Each number is 500 + 25 x the weight over its row's rms, rounded and kept within 0 to 999. Layers, rows and columns count from 0. Numbers have three digits each. The size before them is the row's rms in percent of the matrix's.

# layer 7 MLP down (transposed), 320x160, rms 0.0399, rows 81-110, columns 0-159
094:497505455483524539521503517520452487473482502461497488528494543494490522531477512506508514491481515498517478512517548504526483483472513461508492493495531522502545506457523506486486472519447525512528478498475527467510461465506534535521513477498510514477500523498493509448524504498518532499507511501466471475490459514515537520478519534506462468538438512471542504487484524522549508469520480510529461457490500454487521466484511527514491495516486483562559519495479521529526473466519527
102:530471468514518517484481469508502470492524521533499487502507491505517481493554471514517525508463454529509481517458515482517490466531495492529461529495500484503472496512473512515508505510519489478506527489516479516467506467467536529522531509520491527497481418487454516494481476462505527497507529507509478530517464475537516457489496495488519472446514527517495487519483524481501514516494501510461487436485506432494508455484494418473459490531476477485464495483512453485481482493504469
094:502508533493476486527512502498519476492497511475509451532514482500499534555526538460520479485503488479476507458476484483488503477497537474508520500536483521496480534486474504489535459488471484491512503546473450517515543450508514549534511521500475490511444509486506486469489479528494492517534536487465455519459522555521478496491512520452467553536453491537491504474505539532466461481469486476469508501505510483507470487495476477483499464453473499512483485482487503466499519490530510
097:500475508503505515509512510509443465513513512483522538467501467493529516534465474545494515548490532523538533472458514470528511508487521500502481486509523486522505498494508462478503511466488497548533515495514453475515491489494548544486465477491497478491488490511490520463542485472545506543496489485554536509454479482508530507530494494508488501494556474501474476546504514514536440477520497511511510450497490508544476512488495490518481509508496466519539497471453498449499472472551502
097:517494495515506485505529534484442486465471489524501535452471574515533477520455494502499537455528486508505506486512493472486530505499513474481529531493505491488473548500464532496499476503505505496471490514477480487507494474469520481473515434510496488498572512472525500419504512473518467506499527519522469473459491485517472502513521526508523483493531511514538498490472511521495465487524480500512509489469478528524477493503473483492493508501509471510500547541530450454502540459512518
109:490436501515506514509506487512484524488492442507515518528500501530471552478486486525505468501557494502493510533494442507475482485539481511476482447512496508457471528504523502483498544511483479487496529505500487513498477535545489516508534575527531471508479510485475529497478530507476475501472496445536496531510484498484541490476453502501488508490481502468572532511484484491485542478520472504474531505473477530528498459496470488474472485519486514537524502498475479495473482463464509
104:513511533454505497468491497529487511513498504508505548573504466489446498468476524521505492489466497482489502536461539480483536502506491492492490486499498487530553492486471473479521478472537477508472460505461485519526515494464518501497463497482502513487493495466510510503473468528446467473509501495553485543512504521482496536464489484494431484507438470519472498517497485490489494455495553467549522488512511514490472499471508512496495494467491532501516440491509460537494482486535496
095:501477479543481497452484490479489494501548508481551500499475427521506526463476510497552552462489516518512484509512526479505555485509503495489501525478524511504489506464492466492500469446494526510506446491523557496515497528526496518535495512469493493490530464504510475490472517503498493527534520434560464523448511518545493506550525498514489483501506516497473536478512511473500501470493472529500477473452476498524498489503482536504456497487460504495538531480481498502516499480505510
090:446499503469500490509533496482559494461513515483503500489498500448505536543501516500481500489546533507483487514479450528478528525499511458492538460501507499487473542550496547432508519469511504515469506509524474472508479484450509451513504500492490508530503521509553487500501510500517465537500447488496545544530518499519488489486512467458484541531477467477529489484480500513480492493484484507496484514466475486467567521504506460509480495510480474531535496505518520529515486520472501
094:532508524455473466467474492477480532502500484468473493457479497496478483515437512534486551496466501501484518502529465500507457488494496500524514475502459497530512511453481494483546483531495502516488465515530517424523483506499493458484447516527507489490496495469548490534454535531482506518467509483524520499538522526491523510516481533483494489503518563509472512508517467511478532474490536463521480460501487541523487505498502480488514505499500482540497484458484485537467490478482456
106:464528505513516510516503495447507516492494502506547514536525521475466511453536497474487479522466499527498489490516467546530420512548473509485465511477485493473489526510505513497531501528526532498484494525503518509530513490518470499506471472480500487495461466475487551488467506467466492492489493552466503526461501510468480484448494545476472487494521502482516517504506520467469522495483477506514534488458513519547470506477505504487473494527502487506481498491485529498421461551491463
101:473512495489508498501501485513533500464530477505479468476494462469505506507552500485450523541492467513511480520465448508455513502479501481473518508533524514515463511516520505516463487417482507524528518490472501504515528530508523510465443497459503454464525514502518519505511478486525499501566476520510505500481476516512488524569528470471505492531533490485473505491458508476500533480493487516519489535463517502509547516466491541528541538468510506518497503512481450487498508479502481
099:482498571484490539505477495486515506490502498510499567556503424492504544530454501537511511543468463494514510457530499493496498497526516518559469530498507508475521479517496505487498529484471502516506476475494500488498520462532512483513496450507502497501495448537481507529532523535505473539526534487512494474511512474481494492472478458474505501485470563541512484495526492484505473542498515519512489477510509511500506475483484541528517495474492515563529485458522472501509470520513502
097:482474487484528476475502491505524485449525464481501490514495469520474500527490479527500534507480476471510521517481475507508488529501500487501456489469451476494519524500481509525549541501449491489523483469485535521496466470513524462466486514517423455493468502521521522476510470531487510485478487504529501433463456494499490537502545573476489474493468501516548504465489492477459488527521499458513475501443497528476507479475488496532482491493517532509475483515494494501521506505475488
094:506474490485530539486501478459537518504460481531482500483510481508507505511505472467498493476481506496472530524482515517533489467521500532491529482518553553471501477513495521513488513527471505464489535502527525506482469496516462536523495501472435532495561493532479476493508513461520482465528477488509500521462560516473508472539503472527490461502510492488494470477483488489499498549474517544508461426490479517479504496495513461508462478470499536489530457529498476516473532487483481
106:478495467542511471492499492503483501529479500483511489461468483540516516496511463531510488462546523484467465499534484503487499468530484487455501472486518524481483543488496515497534526483531533506502508492494493471493524512506494497478464508441471476496499527479491507499513533488541465481517498506495507506495489516495541478494481454510555462502494543530549529517523516498507533534525520499489506563460523454502530511531486495409482499531526503460483522505462492444500527490480493
098:508458460521441445481485528479519497509481488523506496493495498502539484507519490487530499517483490526465489483502503507480546522518512487477485433473509564503517479472509464463473499491491530481459494479477495541545489485519509526497512472497534497539502457515507495464533488521456518447466459526495516461508498514543509496516473462521483488496454504491537500497522474474526493487525457499493503461511520485479508499506519502520475523479461495448468519485506557462507543488513513
105:538480495515471493474512514520534543484485513476513521495496491507526451478465451529520499530531504468457504481479518513538530481548482493488546503514457496522537509505523501495461511490497525500495466498517455473545473525478479513514521492486495494472479520551517491493515493514478466505486494501499522505500516489489502441522466523529546514515505507548515502491498534475505457510484473508496515513508481464497518497526477481490491437507469462506443535492462546538487503536534565
092:514489503515543548518557516505505498517486509507470482497487504515459492492475507497487496501520499459516517486478456518473537520486488501459507490529544507465501512488448506483498503573476501489473463543474480490543486495520522468526512500481480496523476559459527538516482492451533477498504513515487476536519538488504454470479454495495501493479454491471492511512517483508485479496518538505528469505498509518516520474530488477469469441515479501503496503459554509462554479494504535
098:489462441517472509509505504500508547515521477529499525451537472478517509530510479556507449479517479522514513463498541503528516485445534498469483525518501482488518478482495537495487483533481511513484538444494502467543478486506483514484477444494522453476501497491501490492476532454487483520481551489502494533496491493480537476528492430509519547485485526471498483490496472461489492507503515531487503479511507524515490493493489538506471503508525425449498516486499532482521498501512486
105:491504483497481536490526511508506454471492524481475521481521529514481499482543516516514472481534468456541495488488527508527497490497506495466489459483508539507523523428511526501477575526500523511505507512507484503462500484520466467485535520501502506536504445497470552519491525488502523460483535498521520459514455471538517463501477473474494498498449536507473521526496504523527522484494472532469518487481500471446521529476481487500459505491473473541471517513550511523501470513513483
097:508557492484520462517506531510505478501513468505463475476488490518521478481469487512484529512505506450505513493500485495468544505477540491501476476464483514531444513517480530502461488496528526531519526523498473505491518477555501451543494501477495516534511474462515521446506502506490523492521498533506488505483472494510492493506509492486502498508562489423558452500520483517483494506513495545474507494516547509482514547504542538509444515472522489529476503454500540498492467501486471
109:478498548495453515505457496522502494501469516526501509520540481534471471488464500513499520481480490480515503507474526521516514517489498532475524496471503459590501479509524505475505530488512543535504467492479443546511513530510535502534499463473501538505482477498501518492503449548541504463469480528502525481498506502534527523526511472534517476481489443500500486519463523520494496478423488525453483494511518494491523520494506486535527552523515537492497479497507496487497481477525482
107:485477465489525519503464512510503455525468486539520534471474514453510532467515483520460519564493521539540551505522525513486503502568474484478503503560498502506513485470460512542451519506499530510496515479498514527513480490497493461502498526505483540477495490524456466507540468501477487463501532491515493506507494512497496481525493536458449534485477509498565522467501519462501506507517497518452514475504500530480524484521492510520509498530514492546550495512470502482523476487507510
098:483475504501508562495518515485487494530500500495484458465509505517483505460477540485515449451464510477459478502514479462473530477490488483512498534491493485483504519503499539529539482486486485510527536466562518487561502516498467485500502500530519486466487490479468520503513490541534517464492527489478491469517499495549506521513480575489522520536498543481496522497510465477527524493472497490449529484476475456518463512505500511484512538522507558501504509537492473498446497480484494
095:507504516484442494534469525478500569484453536482460500483501483509484506506496489530511493471503465498534474462499502450464492529489549532473495494489510523450558497463520505547479535494484554545489494501486498463471464481508539474530454484531511535488488506511536484509502476489507498512548538476491507528483498529522513514494480529510480530527513522501531550501494509508479534488488523517533517510478498536462528506485477470493520468511542499494536518482458484506496488499472524
097:494518478459487490468504514487484498518501536506524456490472518533528509497474537492471484497478522539467471468505479494524506524499521488497461517472507501497479535521522565475507458513533497490468516475493517502500512527497528472537485500484574475488519473478497565493480481508508534523512489462517540516489437525496510473473557485510495519501517492537503511494500518513483498485474479526524479496458525484479478483498475456494424472481465516470517559527489502482487493463479506
093:516513519492517503497506492471507505507496505440488507516501493494486520506534431510562506497512479513501496446467499495473537517475480509497471533490473462456528510469521506489516477519503499482535499522457501509476507512494471508445472528484511508503501491487541484524487490493497522495486523464512561523467469506500556549495504460518498492455500472503495526489486537496430519467470450464472475482500465494508532506498522523541502492537514511511466468484521515478515473548462465
105:480469518483501530516499488467509514529486542549485534490443483497494502514468489483487533472519481498481496471507463522479491490485511511488498472494508439536526501536494506522525465475499459500477493497504444497514504515511526509521475536500519520452508539526485454572501501443516475502480477535481473482499503474527524513477486537470534519471448452450471500493500522515497493486518508496466497508488487498455451506501465530531529526526494534499474531483528505531478487479499463
097:486470499478534516566456533498485471545446519513475525512497538501496516503512513503488544489469479497479479505490513503488539473511516465495491521516462547514534480517489509415523514480499474490513500532467495519501502502473527516482539507502556508536494494510502500501455543528504500422474467470500505511492512483517483514499502488472483472486505510523504553477502473478497485439472494510463465523553538467487515535516524464512512495491529516514497484510468493518532498491495511
# layer 7 MLP gate, 320x160, rms 0.0941, rows 82-110, columns 0-159
096:480509521505542505521463487517486526517492482498496489502460500512491484519501510491479475462529510511516468505478469477510497519494488522506520483498500503453500460512506528476498458523479487543476482534471520553473485514488535499448509577480526488491525541509485503529498527498483458458451518511500533474497520518489524517538481494500507479523501509470438505507500478505505531517483531502532515586504511516421480524510495538491500457498497537504478507467520524525461512531495474
097:484515503516459487525481475488471499537507470493541515505501500480506529486507478493485504548478454506495513518504521432506537514495482466515497511497482528520488541479492503469496459452476499518490498508500502528513521528522521527483568504457475463506551497502475514478502510514487481527464524465488502450558475501471519508511476505525542511476490532524498498481479510507487472511529500530485450513471489543487476536503510474507506502546528528546465524516555468456511468523471468
095:528474486478495498495498477497497515566508526507538497515472503526532534458521508524505537473499472502486472461483470524459509470526490527522516474518479516488514517506504488534514494484476497494529483537470539503464498502488477526498497533502526555505459480489495506507467516530511494522486479500536521507510490471523518572469465472509515490506503526441516478501491510523470495523505563497544484463527463525510434456529512516493499483495510536508490507486535516534519459438499519
100:485510500522505503531516525452535531523483461523497485472516485496524478499557466515525537475492537461473479513495547488477538497476484482532502494525520504453560506511494452556496471515484475486470488513472500508512502508508529484500504471486498489479441496444481480471509519520502481466439510494492478523471516488528490500493519495554486529478509531473544533450515499470478506520508479535506485470475466542500515534503510485474528515514475540526494502489507504510456520462491477
106:471500533489483502519504487533479509459486502481528477505505555528508515514470524512458468495525473457506520494526490473487541468504478537449515525490470512479480542477472488490507491509506519519533504483513493522526478492500545470498491502502523519456530494494503478499520500482483476517491483521532497464499454489484497548461535523447508501521521527525469452503473472434520550506460480502532522525528530466510507496522477540511501518447496532510489488460520527480509477482543451
097:479509491480527455547519524514470510518549464516470476486499555481484498474482528514487500515522483499468484519537412481494487516491509472465447517497500521548499489525488468469517518533517441469491480522519525503504490496522480508473501502494482486521487487493508544548500494553456536467537498432463526502473527487492513479529516503482468510497503516490510504469503519505502461506499490498514492488486510498440482511569490481509475450486492501520500533517463515517499493498492495
100:460542519521502510489500492470443478529509527494517515486513491500489501488489491497501498565499499548492497518497515491480514482524489484482484506496520533522475500452463451433510416515537498534490507470529545552509502514477468503521495464509487496524502467495511476527484481500458488499526508501518514481452511530486515546539492490464504470472450508479480497472535547488497517506499483510492475509499519486506515485487471459493490450508476460516485505527524472522527476524537548
089:540491521510501533513491542466485513464469468480506491493497468467482468507472509502509508497495515492489501451538536508500510475471509525473472428505517508552489479494527497483493536516479498515528491510526463525505442464463448533532495527460512479479514501529500507513514490478463477482495480536523511531498471467507531489512451474484444451512541501478527469458504497452505528485527523473552512519505540459499493515507496496501507476478532510513450519486488471499517518482499497
091:471556511494502531511505526535534474494475524517539542526488512493512464496526516465506463494508495522504501422492480502469480479490496509562495507482481506442502540543531519513518461450548516478512529488521478531527482513505436485479527463500534502516487496510499493519505493518520458478480513478503538496489484462501516524515498487514513468459502545499500498483499501529500499495513517513527480490457460477503455469547520510493496474481473525535512467469557502495529492477497490
105:521471523502534493515531528545494520491500526455467476471505505532474474507460502478463487503558488474507533509503491561490508486446522554479514508479485467519455512475531475506528497505496478492473498541514497491521504517519551498471526526493535486488517513535486536535520456467502465515492504448523491458498529524497481518470475504538497468470499526518499522533459504527516516514517504466499511535536493522511494458514546511499470515488531501561524514513504533496495542496518503
092:435506541490484532486545492526522540480469477530514466528478495501495487532535510507450475510498464521501466471497499511470533479503505478514512555475514470541533541499480537495477470490483472526544491522513482505495494482509504513501529484467491490499504472492515541474508491461493520464495491508522471518495483523496512465504557523485511491497505476490482502551505504475515534499455527523453533517460482501522554521518452525499534473525470529476487473483530527492550482466484504
107:501489472516519559512571477480485490496528523511521514467498509529540452472475509485520457502540501514498492496507535504522497499441476458488467466523504476508462525527516539532501465501493491474495559485478492514489499481517502492476474524479489472484525485475496529467510478525564483519485487498457481488526528521476504500498490541484515489496487504452494522458481513513503503469518534461465513497480475513496534536497518450461505558488497548461488543509506485469490520501480486
103:513519492542513535495489489505510478555526465507526531557416512530492501479535492488495546483496489487493483536459502500520448541543505567527489502529534513478483474517496520518531507480496482450527457515500524524523500503511534503507489500480458484486470494475511523521507489495502474533496505522460501480497455512485512514512485483492497486520513503502506477488484514499456506518555481445495488459456523500518537519508489522534512479524487489548509487546473516493519479539477524
095:501483496504526489481531505507469499481489473504523501443540467497496504546488481550487483521519519432493513505493497503454481514493459471499485495508525499534458459468470507505514490470509486493460525448502478499497532490464523516498507543456466522495494481492508498516465512531492530505465554521457465513473523487492504499492507500493541503525517488507521498475521479517505498523493464447567497515517481566493554511502490509496497522525489497466477454532545468515484469485527471
106:523535441524469478460474524496467502497511511464500486533539512525477496491476452471492533508468495476522515503521500486485540526438521552443570504491490469543520525505503477495503520508534504490462472443495521505501533475529455486546534518509467473484465514472527463526488483450536485487464501477483500506480491482493524489487504532501524495488513520531523462505527505517493505526502468528510486513528510546498495504503522496525541486481492529526542496503473498513486514521501485
104:500518506486474557505504503440505489498502514518518494484485475488513489486485486471546480491476496479465477476445471522535489527500457484491491494512534464468463531506497503515514515488501487496481536507528495465524501449525505507501508478564525530504514485491508497470486476508553529543503524499478498507472534488495524487461530562474518557502462498535507535529453496473502527483491472530470484493454534539515510526479516511467550457486505500484480502499486463511509555521492507
102:474486548501480497518502468493527485491542484495524525477539485536509494497493489527503463530536450487526532511477505516481507523475465487539456502485472470502515501485502493501517552485493520486535467530493459495517429513464504495466504456526502496473511485480507481529500523483448528503497508506463540503498521508537501511446522501488502537494523443539481509497557499518469531502465467527505455447498439505500493491508482516473498508465474507510490489468458505474489530516490491
099:460518499530503507483537520520489492482519494508484503496508522482511482514476485504445493501509525466430498485540487537527506518457466497501498517536506440494507528496492473494460513495452495491472484509500526492570523510517509504516547496493473464502519532488515471459486506474506472493509470469483500555443505486494503499478509512540456481528508477497488485514458457467490517451478519494512524500498475467510531460498475553498507485466475488541509467509539544503487505451525513
100:534492526472437488496513518496545489470476479551516500498489533505498510484501525515491527502512497480471456476500449437509529506512469486526487506470513506468477517529515445481511496464509469511537514491518523519448487515555529516502509531473507496511529483487480502478539529520511540506556492499495509488511503506510510501486496554542428442453500506537494511502530534496503459475528499487492498517514513532514488486491459500520484502507534496473507469472451496505471510526534493
097:494502512503454509515538540498479503485492485496519462506461500508518423497484504492519488513526507503481537518475503502510525506478547533411483545514508503538472514502521518549513473516516471512499516481483459493503465502470495482476457516467474473498509522481514495460457543517504465526571494481464492506499480500490465448484453508504487513518477529528482504529449498495526485514485450483489490496523481491495506525509472519483495515509533495485488466467492520511485548495470468
094:501527483503482488457525502480523455523493509521480501497490496518537472477455506504478475443522470487488531427505499490490520460465464518473505483461483496511494487490501475553503512497505491512500532507517486478511466518500507454483440488481509495558446478474482521489474537531505494518517446500504497444470484494527536494486508506519490543486514506500517496500473487520490501484454476545535495438523481532534482519538471539454477526500494499502495517518483532538482507510505520
109:500462514535520467502499485478482506514504499506488503469511556504504513515490493488465447521507510482522491527493507459462479546472484497522489480510425542476489501443464488479531512474549515472538460482449502483504481491477491476462539486494507508472505474508517501490483498506501493521522533509520513510511515483501483480499519483458503484500529534499514459541539509485508467519499526469490519510526466461533545491509489493447435517452519465483448535512540529496506513499508516
100:475498520518534524461496490544500477528504478488520470520499523538512503505532529472490512466494521492494479518544509495485481514519518483500538538472489491467507526470471540507521463498480491498458468501525500486518528519515503521517536558491472514467513517511502520531528480510471513560476533516534466527436482510465441551476439485536495514538472517538529504511481490491526495494480532494534484498501465533563475506503477531532493500497477502522538491512463488509479507495504484
095:523476510472503561477531498495504479478525522512544481507493503472532451539455476515503538545488538523486499433481469510532536493500500474549491490526536514516478485502521558542522521496528501475569499513468491486520485453490520532518489457511512545459475515468490503461485509456458472522478471508514509493504475494491491516550490458526532483492499464518523512499492470505501473508485514519543502492468508515479510487509503484486534511482495488516521510539490506490498521462480505
095:473544506478555522486526487488492513530502454426496479507482493473457426485488518506441510544526527485506497520513504484497543519456522501551479475494500514489492503482547532529500465534457439525503435502465496496514497525522534508495489458481520491492514523522474489494515554507524501520546481511483474556515524503480500506505475498493472488510507462505488508481512464491482511504516497494499523463525513482517477488487487523538505488473533486473504522519484485511503529504519468
103:501456462480543461523501489509515462463499503533472507489502530485508477546502488479533507491519518520466503458529462526492496514511442490496474480534502515468526479496488523513496478490512465543497496499454466488509539469471493489505469465475536501501481524509490475504509520469515462472479432497517499469438499510510510462487502500529492501518529535511496526528496414461517559476512477469466508498480520526520485547521460497506484470508500489486518498511485547503505503485501484
093:492506482514540546511492497454480470485493494511483494440501483432498466487511450513526502528556511477498497463468507478513532507476508511487514524545462467501483504486489493505568462543468467468547518504453490471454498527502521517476488496537498570543537470516510431549506502517536477483471481477461508476473491479517518513501506499506518497477494513526475484512498493514514526496480471486480508492478478486492517532492496498501487468501518510492465497486511484504528483529470509
105:494489480507478525510487498501501474487470503543467482505497484524558502499503503472500493499493463479534493464481526510501524473527518515510513516493540441491501516506460505490515497481462422456485460502509536518507485545472494510525461485491510511535483469489466478519476514515464490514511512485462525457491494492475549522548510498504492510484551493512514501473504454525497486428502498478488487440495495475532488497478505471523573492508498560539539523513522492486518499497509525
097:483537486531530503543481512491541482532484509493464518516499570503449511494472510507483496499501501517496527462509509490474518496542500552529503488517467490528527484480501504510522519523474490473511519494509531491476498519524423529489479469490504488497490438486494461530485485503518465518509504495503505498498486506489557491512503512550478490532580491517530484499531464477498512500476501444496525476496467505491442485546455553481486504458486522509501532506526510484507523533478507
# layer 7 MLP up, 320x160, rms 0.0963, rows 82-110, columns 0-159
097:520505447520489483501492489475534505539521527542498495523527520484517514502494524565471522530517501523488490506494517527431507521464482481473515545530495501493527488529495537488499474497495461501543477486522516500499489489484492500492506460494460555510542518489457491481526516531534536463488521476510497478463525449487481503458528508503520522517503468495514450463499512479469514510471451472442489503513500514471481504503523475502525494507535504435495506555508461498515475517527489
096:489464530490483484553504469472548487524484543476498456514493445482508504506547524492514498487487511536532475524505512518541500523506525546488494468504513461554513508493504480503479496544485473475536504512511486528514486520523457499501480455508531517515510486480476520482494494495440485451491490508500518462474497482501489488510532533491461484455495521468473545490506506482504497517465501495550555480474505528453527535462489503454545482481525509531494481477519498496452475497506485
094:515506518535523476483478535525455546513459489504449487517511537516519482503491532483498513522506497551500485519540552500514552495496499515491552504518523496476537500538530504525481467541464518503506455510524504542476517510542527493524485520514509485494489518470521479541510516499529499463508501481520490494516526496477509521484474481482493517556512508475521452497495522476523524477562515501479521486530531468509497502499477499512519503517437507497487540521458504557513502541455542
093:517497499525473539556488479493502477513500507494515514504533479520552488450510485497500500491503495480528514470532489511505517486506514505487479483514483473523496524492548470488527526477531446459501503492459474484497469479487492460503509474501472511463533494470529532480533469481493491477457499508500534522499518515482492514488525477516529578498498536511471491436434514510504483504475474462509521471481529485482484519478449498498462464518484483480508497483413512500502459514467512
107:520499481502565508562512528521497518497494504534488516463482485513491528520508491506483479500539475503449544503527516501536506479509480534524467505441510519513502509526493474493509489468453463518504431532519492457537494490477477497445492492516555474537520508498527485495498488452489520542465522491498494553520482496505518503473501550467468463469463449471515492499506496506524486524479461522502526493504487507507474490489531506492463496490538540498514502441489490494505484493481502
107:435493460552514477525470481483505510545497479496545483464468494504500522493479539490470466514514509514458511539510504511521496469523503574552458535523511506480491495519506515490482517491461494521469509530487479478508495497554527506531498504460509516515469494538532517528495500473537492499515495472539507493527478515522518505532486526472540502490461498530519486461471480523509508523484484515493511523494511460480474534541527464501532472509508473435507472476512498443526507494494494
094:488519515500537462529506476482485517502516486485481495499506496505484493516505519451462477454478496499520510489489478499551448517527486511486518497498484558443475452522487508532521514532509537491537498518499470487520468484500485499477517501499505489511529514477500508433541511545461490494474489539491494499542541496514468533462434449498534508507522473530512476508470548520500530500479537473485453486540495512488482471534502490442469510479478491514495472467491510504501515539514520
091:480491569464522509478450490488531521453497497505533504529528529537503497488489463503474489475479484457507455484498464495487451445505495451467526527535465507513506529486477448477514513483462514503455514552486483496483529494545495525474480481516492489532473528502488478508476454503445502507519453489499467498501513491489483483524521527488510520469475540485472531542513483511526485500498507489521517486540473473504549496509511480538485495502475487538510504484479545500499463494506476
096:515509493480474523519483481489460523535521504503492506537475525531510495492489542489518514542511504479460445472508461516506493555528475523517537497466505531488477485485518504486496512524485499493522530502499546499497524530497449447461403459493536484490483503497498513467506505512494501521481496509464476482539515494498510502519466475490529493530487495527515531488462528487461511511476552513528525451480512525552494502495524450539496517477450509462500493505501485532492499480472486
105:471496521511509517522485467506506515485472447466532512443495463481493526534461534498519466491494510534540520488536489481526491521532503520506499501500496503456518485465548503489471507466543528492525532491489436506508494453471488445508493490491488513482472482461494552522493483497495487528504478509518515513526499488513490482505523483512500501530499439535544514533490541475492479469535536462499488463446523505520490494479473476493509500457519514480528531510496500539526487513494566
098:547501522491552528478507518508505505501474482501515469506500507538507477513499489503524529466482511499520528530512509515490500517530505500457517515517547498482513513550478495476559517522513500511528470524524519512500441459483476510469450520511498505518516502495470492509478511496531521500487545465510443493499495450509497509476503533548493505478475487525502471460492438474512499518503499498502513519548538508510510509469522447535461480450483419480540515487512491516463477528478495
106:497496465541489524519530496485481499516474481545506461502503485531480506454512463521497496509471487518490482517474529479529511518469497456473522480504492491510504485461538511480506509491513524519531509447529509533489547522508561545449463478494482475551465468512474459513572507509461498534488510490466467494474526525463507498510506471485495476511521490509483482512496528500487493490486511492476511471507498470473475483530559500512450537530495534510427505482501468514484500526510496
096:510511483481490472516540545532528484495479461528496493539488520493527518500484500479502465496515517535474498513506546487521554518479485508481503525466535562520508479459468494496481465503459496508513477511468494476538439538478501502546500511474502471488494504488503518463511531453500486519529501514518483479495541491490578494480509459493545512530490492530462495472478459492515471524499517508509496503524489515515481493551521469489478564511487499505524502478545524532518489482526545
091:509465453506511497492476504517511506513468521500504503515537493514506504551540525528476502501486498461504470498493524488523540564529490487500480518536484494489581518520487485476495480514452516525520472507494453503532520450540512443523517487483534498514480442443526469494486508486495500502522465541500504551500485532465465507477525473473520461519499466508544505485524480480508481525478541494503510516498510513479464516516485457478549533502503493476511525487504481526522506479511477
106:527521509542495518494504459506514513497507516529490521539520475471510494497495498495473506490524468504479451488508483512463498517516489542500466488480517504534458501501531488492519513489475459523521497465471545506477518468525474500524512536572503491506499549476509514492529496466484549497457535509498478562478503537455494513461478498512506514502509539495528556537521465503489447488459494521498512500481513548442482522456503496507504497511486520491505476526487443535478483464481478
105:539537501508513513535523519504521509503488498487535520526467509533558513515453545480525523493494477465518486471513514509546457521530499537463478527528505474505510522493559541505490540484493533479494540516510518483476519486501493474505521529502508476499512486492522478499482480453528481534502508491492496450513532553479507480455530543491554483484497476507456529489521529483491506501507510555495499525479504505512493546466517494522541493484514468519478454506493455500489439485470495
111:527490538538526477498470509517505531522490538460520444550507480510450475498471497459512482503498541465513480528492515473550495487544489506452512477480476498513534485485508538492487495473543463474515498514506511461481424462500509492529546522477542471514519511499498491493533527525499516482546482500515457498498489480501501499522505512520533528456536456508513505517509473495440507481480536495503493505483466496517508520485495514504502521472497494505473530475449506516498518513536551
092:569454510514509521526484479502454498459485514513522527496504544509506504520488510509488517517516516476502548456486515467475489452454489520536539499484482506496516451505487505502458491495504520492466541470469535495498547460469455481488510503446519473505462493495477517507509508497513522497518483489472523463529494522552497451493498492496539516504490521483465486522509469541481448495463512468473498457489482499475488528488512503512538457464448537516508497508486532506466488525501504
104:550532469539516482494493519526506497509494455477502529502508520515513471484525520478491462473515484502499470509534482522491488480480466499505525529527501486496507505472506452510520504470502534481527529493491540454542525450477516525487503500470525514461470521506489473512448483452518468508480521518512458486495445506496543453448479447494462515475532497531509465529495541473481560482493485508484470476485493493513497484496498472428446508479510481482489487506508528504513491475495493
106:524486520477488505484527502526537522487489510500506468555526466518496494495515502513525534525486527487465525500467463527506488500505540444515561489487551498561473502448502489522483530555506518493522492473464518468517536528514482505479514519514517454447502514516488470542472505473455486499478555495481526496492508516501499487552509494513488499447447497513531508516502517503503496488526492492513492526526495486494522482462508485464496481506506476480461443512480489468514438480486504
094:499478490533470521517503531482491461478512510495502504514520441478481537497498457484512535488481509524515520487496482517513523455502463530481529501469497549538507522481527484534516512546549453493499503521478525529485519510542460501481492478511493494534527510533497523491451490518492428463531478512542483503521475502496462468527498484525546494509522555480522495482545505491447502483501477500480466498519497466502492511534501510489509483531468548448494486511453508533506498485471514
112:514524495524511479475474501538516528474494520491478523528490450474524513473544470514484513486454495504532463500507510567532521506484532506514510551503520446529538455534492504509494494514505518514488516501519523456466443509499481489491479516506523520517485493540486567479485513485508492435475540568495480482519541506486510501457559494509437488525509530504531522496515497534489497507500498494515523490515479511493501494483472465474500507505508472484483509455483454500483498521527498
112:487515522512495491477447527478458431498499512490509479519476494558523514515493526489525564471475563503501512542509516442497505478494538524492503514510533482475530471474533527495478469507525467509482516512481505501514513477538483524486482495493452475446503527510488517520536476467452486502511551507546465483485477512489472481497470507447494553500504486495501501468498500512523517500482493480464525473481509472478545480498516482519532485469519498502511470476493516518519465536525474
102:445542472499565496457494494498550530522511470501493518529479501486530498477489508501463525498493511514470480549512473504545528506517519475519531471531513479520532511491537481527493512503482490471505478492460537529527539552528515510533503485467473532508482504467537507503499502516514493506547498491495506492499515507485532504494485475453482488499526428476522491515538542516580515466479497503493506504516450474500511480473503541481521511463477478504504507487494490487520525482556498
094:475496484522532519492534552532512474465482451511516520508502505536494490483477481556495523527502492488447493481475482522517552531515505533512479515496518520522475437518499551506508521471527450518444523513483523436472509518513512517479515501483478449430475502478516512508475523500495502520490454528534512500489490464523528505519497483489495482510510500517499482505481491472470486509475501518477476506514484478533473499498529550466477495549534495492533505517524508479502433510510498
092:506495483528492527512509492496498546494510523539550514536479477479501483490506542569491489521516499498507518523519500491470491480484516552491462491451499446517502503490483498507499502544515483504505529497505526508458443538488498535519503499463465505524514458517480453511524504487483444508540491503483482493495524471496544486533543526516482486467490495497443504452504537480506504517452509479500537455447430498503532507486497513458496482511513493499487465513500499516538488491466486
089:496458476510512497478520534476464505525509509528525568465499503491542527515460469530454497457437513559520523499512509473472511476492524479481518537501509532494522515538445523538514522483494494498483501501508467483497514495526526538489478500475505462496489515502519494481493511521474488499500484508488500451516527544519496470488514496479464529515515499501523517520512480506541499504549487588526492492507515467486517489454490492481499484461494552513481524501483487510463510456551505
105:485517526492490478478517479480509502460452488457442491537474533542524453501491530508457514478467533481511525466491454471496501501471498523506490488497526465535505494464496517506497555488530538500513513499527467498514529501507531504483483467512437535463524520518531539489480495512490527494473532527487480497445504504515536525492450499477498509522491474511500490491465510477496490500494510475481476523528485476496514532482447513492504513500498532439536458533492522535482528552507487
098:513520515442474463531531538542519550495460498503502498506468513497530458515485514470473441484514522555493481556535521470541506491503563520522520493546511531472546480520475513507488484481559507511490475479449520473526468468522513527500474524466510513517507506513490519469508492526505490510498498512497501500524463531504454471492529441506520520521528476500510477497528478489513530522505504488524489515481505485477533515539511495525507523502477517478476512522528538501479526490518465